Weights of a small transformer language model: rotary positions.
Each number is 128 + 32 x the weight over its row's rms, rounded and kept within 0 to 255. Layers, rows and columns count from 0. The size above them is the row's rms in percent of the matrix's.

# layer 7 MLP gate, 512x192, rms 0.0851, rows 507-511, columns 64-127
size [ 98 110 111  93 104]
[[123 153 179 170 167 101  91 104 134  78 128 131 140 102 113 125 129 156 114 119 174 171 161  90 165  77 108 124 145 151 151 207  90  71 147 136 146 127 141 155  82 156 145  68 154 135 126 112  90 114 158 171  98 140 138 115 145 126 175  93 103 151 158 167]
 [135 129  65  59 139 165 164 132 131  83 134  97 123  78 137 122  99 147 120 107 117 171 113 142 136 180 222 128 129 168 132 111 118 109 111 152 123 120 125 124 155  93 185  97 169 152 101 123 124 205 108 158 106 120 130 164  92 209 142 101  97 132 150 143]
 [ 85 130 108  76 109 126 150 175 120 101 121 112 136  95  32  96 112 127  97 100  51 148 151 124 147  63 163 128 149 143 118 127 148 168 129  97 113 121 118 110  67 143 125 138 170 132 124  90 122 141  95 132 160 130 154 108 169 202 145  57 119 109 111 115]
 [135 150 110  50 108 163  94 124 172 150 134 169  86 142 173 107  57 175 122 161 141 159 106  97 138  97 153  83  89 117 121  74 152  82 151 138 128 147 113  98 142  65  89 173 168 159 144 152 115 124 158 196 138 166 171 118 138 137  93 181 178  87 168 175]
 [158 159 101  97 135 168 114 156  76  74 145 153  87 163 133 135 150 119 169 139 131 125  86 117 133 130 126 155  51 157 115 120 131  99 196 105 125 137  71 198 105 119 168 125 101 144 146 173  99  98 100 134  91  92 130 104  99  80 122 151  58 127 103 129]]
# layer 7 MLP up, 512x192, rms 0.0827, rows 507-511, columns 64-127
size [ 99 116 110  91 100]
[[178 144 148 153 148 111 140  90 113 190 122 110  50  86 161 112 148 117 166  98 135  72 177 122 171 123  86 144 103 100  94 120 137  96 122 129  96 161 132 167 112 123 119 157 123 154 190 138 145 119 186  54 143 146 113 148 155  86 104 115 114 199 163 108]
 [160 136 149 134 133 142  81 168 118 102 102 133 160 135 142  63 118 185  91 132 149 146 171 185 158 123 106  57 136 102  72  71 190 148 183 135 136 199 139 172 112 149 101 162 141  28 168 150 132  94 167  67 107 177 201 129 110  96 152 168 112 131 120 125]
 [125 172  98 152 105  81  89 175 111 212 122 123 122  61 144 163 139 155 127 142 115 131 112 156 127 137 110 101 136 113 110 122 108 117 115 134 149 163 130 162 167 130 164 109 128  81 120 103 115  92 200 167 180 106 113 116 133 135 143 145 143 140 150 150]
 [113 126  92 112  81 104 121  56 135 150 113 112 111 116 109 105  96 117 158 104 101 108 160 162  64 105 143  82 162 124 117 158  98 119 110 119 127 150 168 207 124 127 107 176 120 168 169 153 151 132  79 126 147  91 102 155 185 166 155  80 128 101 122 113]
 [154  61 127 175 128 116 106 100 141 110 144 138 128 140 103 169 161  92 125 148  89  73 126 147 114 135  55 176 181 110 138 117 119 113 156  90 152 126 170 140 108 158 140 168 150 155 186 143 115 106  86 148 104  81 104 156  86  67 143 107  84 107 187 110]]
# layer 7 MLP down (transposed), 512x192, rms 0.0785, rows 507-511, columns 64-127
size [102 107 108  88 102]
[[135 190 106 124 161 148 176 105 114 135  82 165  84 120 187 111 134 135  92  98 184  88 163 119 177 181 137 173 164 137 133 116 107 100 202 117 118 119 102 126 145 150  96 108 135 115  97 178 106 154  94 102 121 118  80 120 112 137 108  91 143 152 126 158]
 [110 128  89  84 145 143 164 124 127 131 130 119  48 133  97 137 130 124 137 118 140  80 116 116 133 255 152 150 123 131 138 130  90 131  75 137 163  95 119 142 145 123 162 135 152 174  87 149 146 179 153 150 133  85 123 150 131 152 112 100 126 129 162 130]
 [133 176 144 189  85 107 124 102  87 144 103  95 174  90 148 132 110 161  96  93 126 164 104  99 145  62 148 165 163 116 152 142 134 194 114 130 116 145  83 142 128 136 144 124 138  99 142 137 106 172 130 130 127 121 127 100 179 131 235 109 113  66 145  77]
 [122 145 130 160  98 144 132 198 144 112 170 166 128 126 117 125 149  92 131  76 175 104 105  78 187  67  87 130 129  47  65 151  86 139 139 132 118 123  80 145 156 121 109 104 144 153  78 169 169 164 167  77 138 137 139 102  68  92 159  78 151 131 144  98]
 [124  88  97 139 157 107 173 141 112 163 143 116 135 179 128 107 174 210 175 138 113  67  95  76  96 146  86  71 143 122 157 117 103 152 126 156 123  96  91 107 103 127  91 163 187 123 135 122 117  65  89  79 160 122  95 149 105  82 131 102 147 154 167 101]]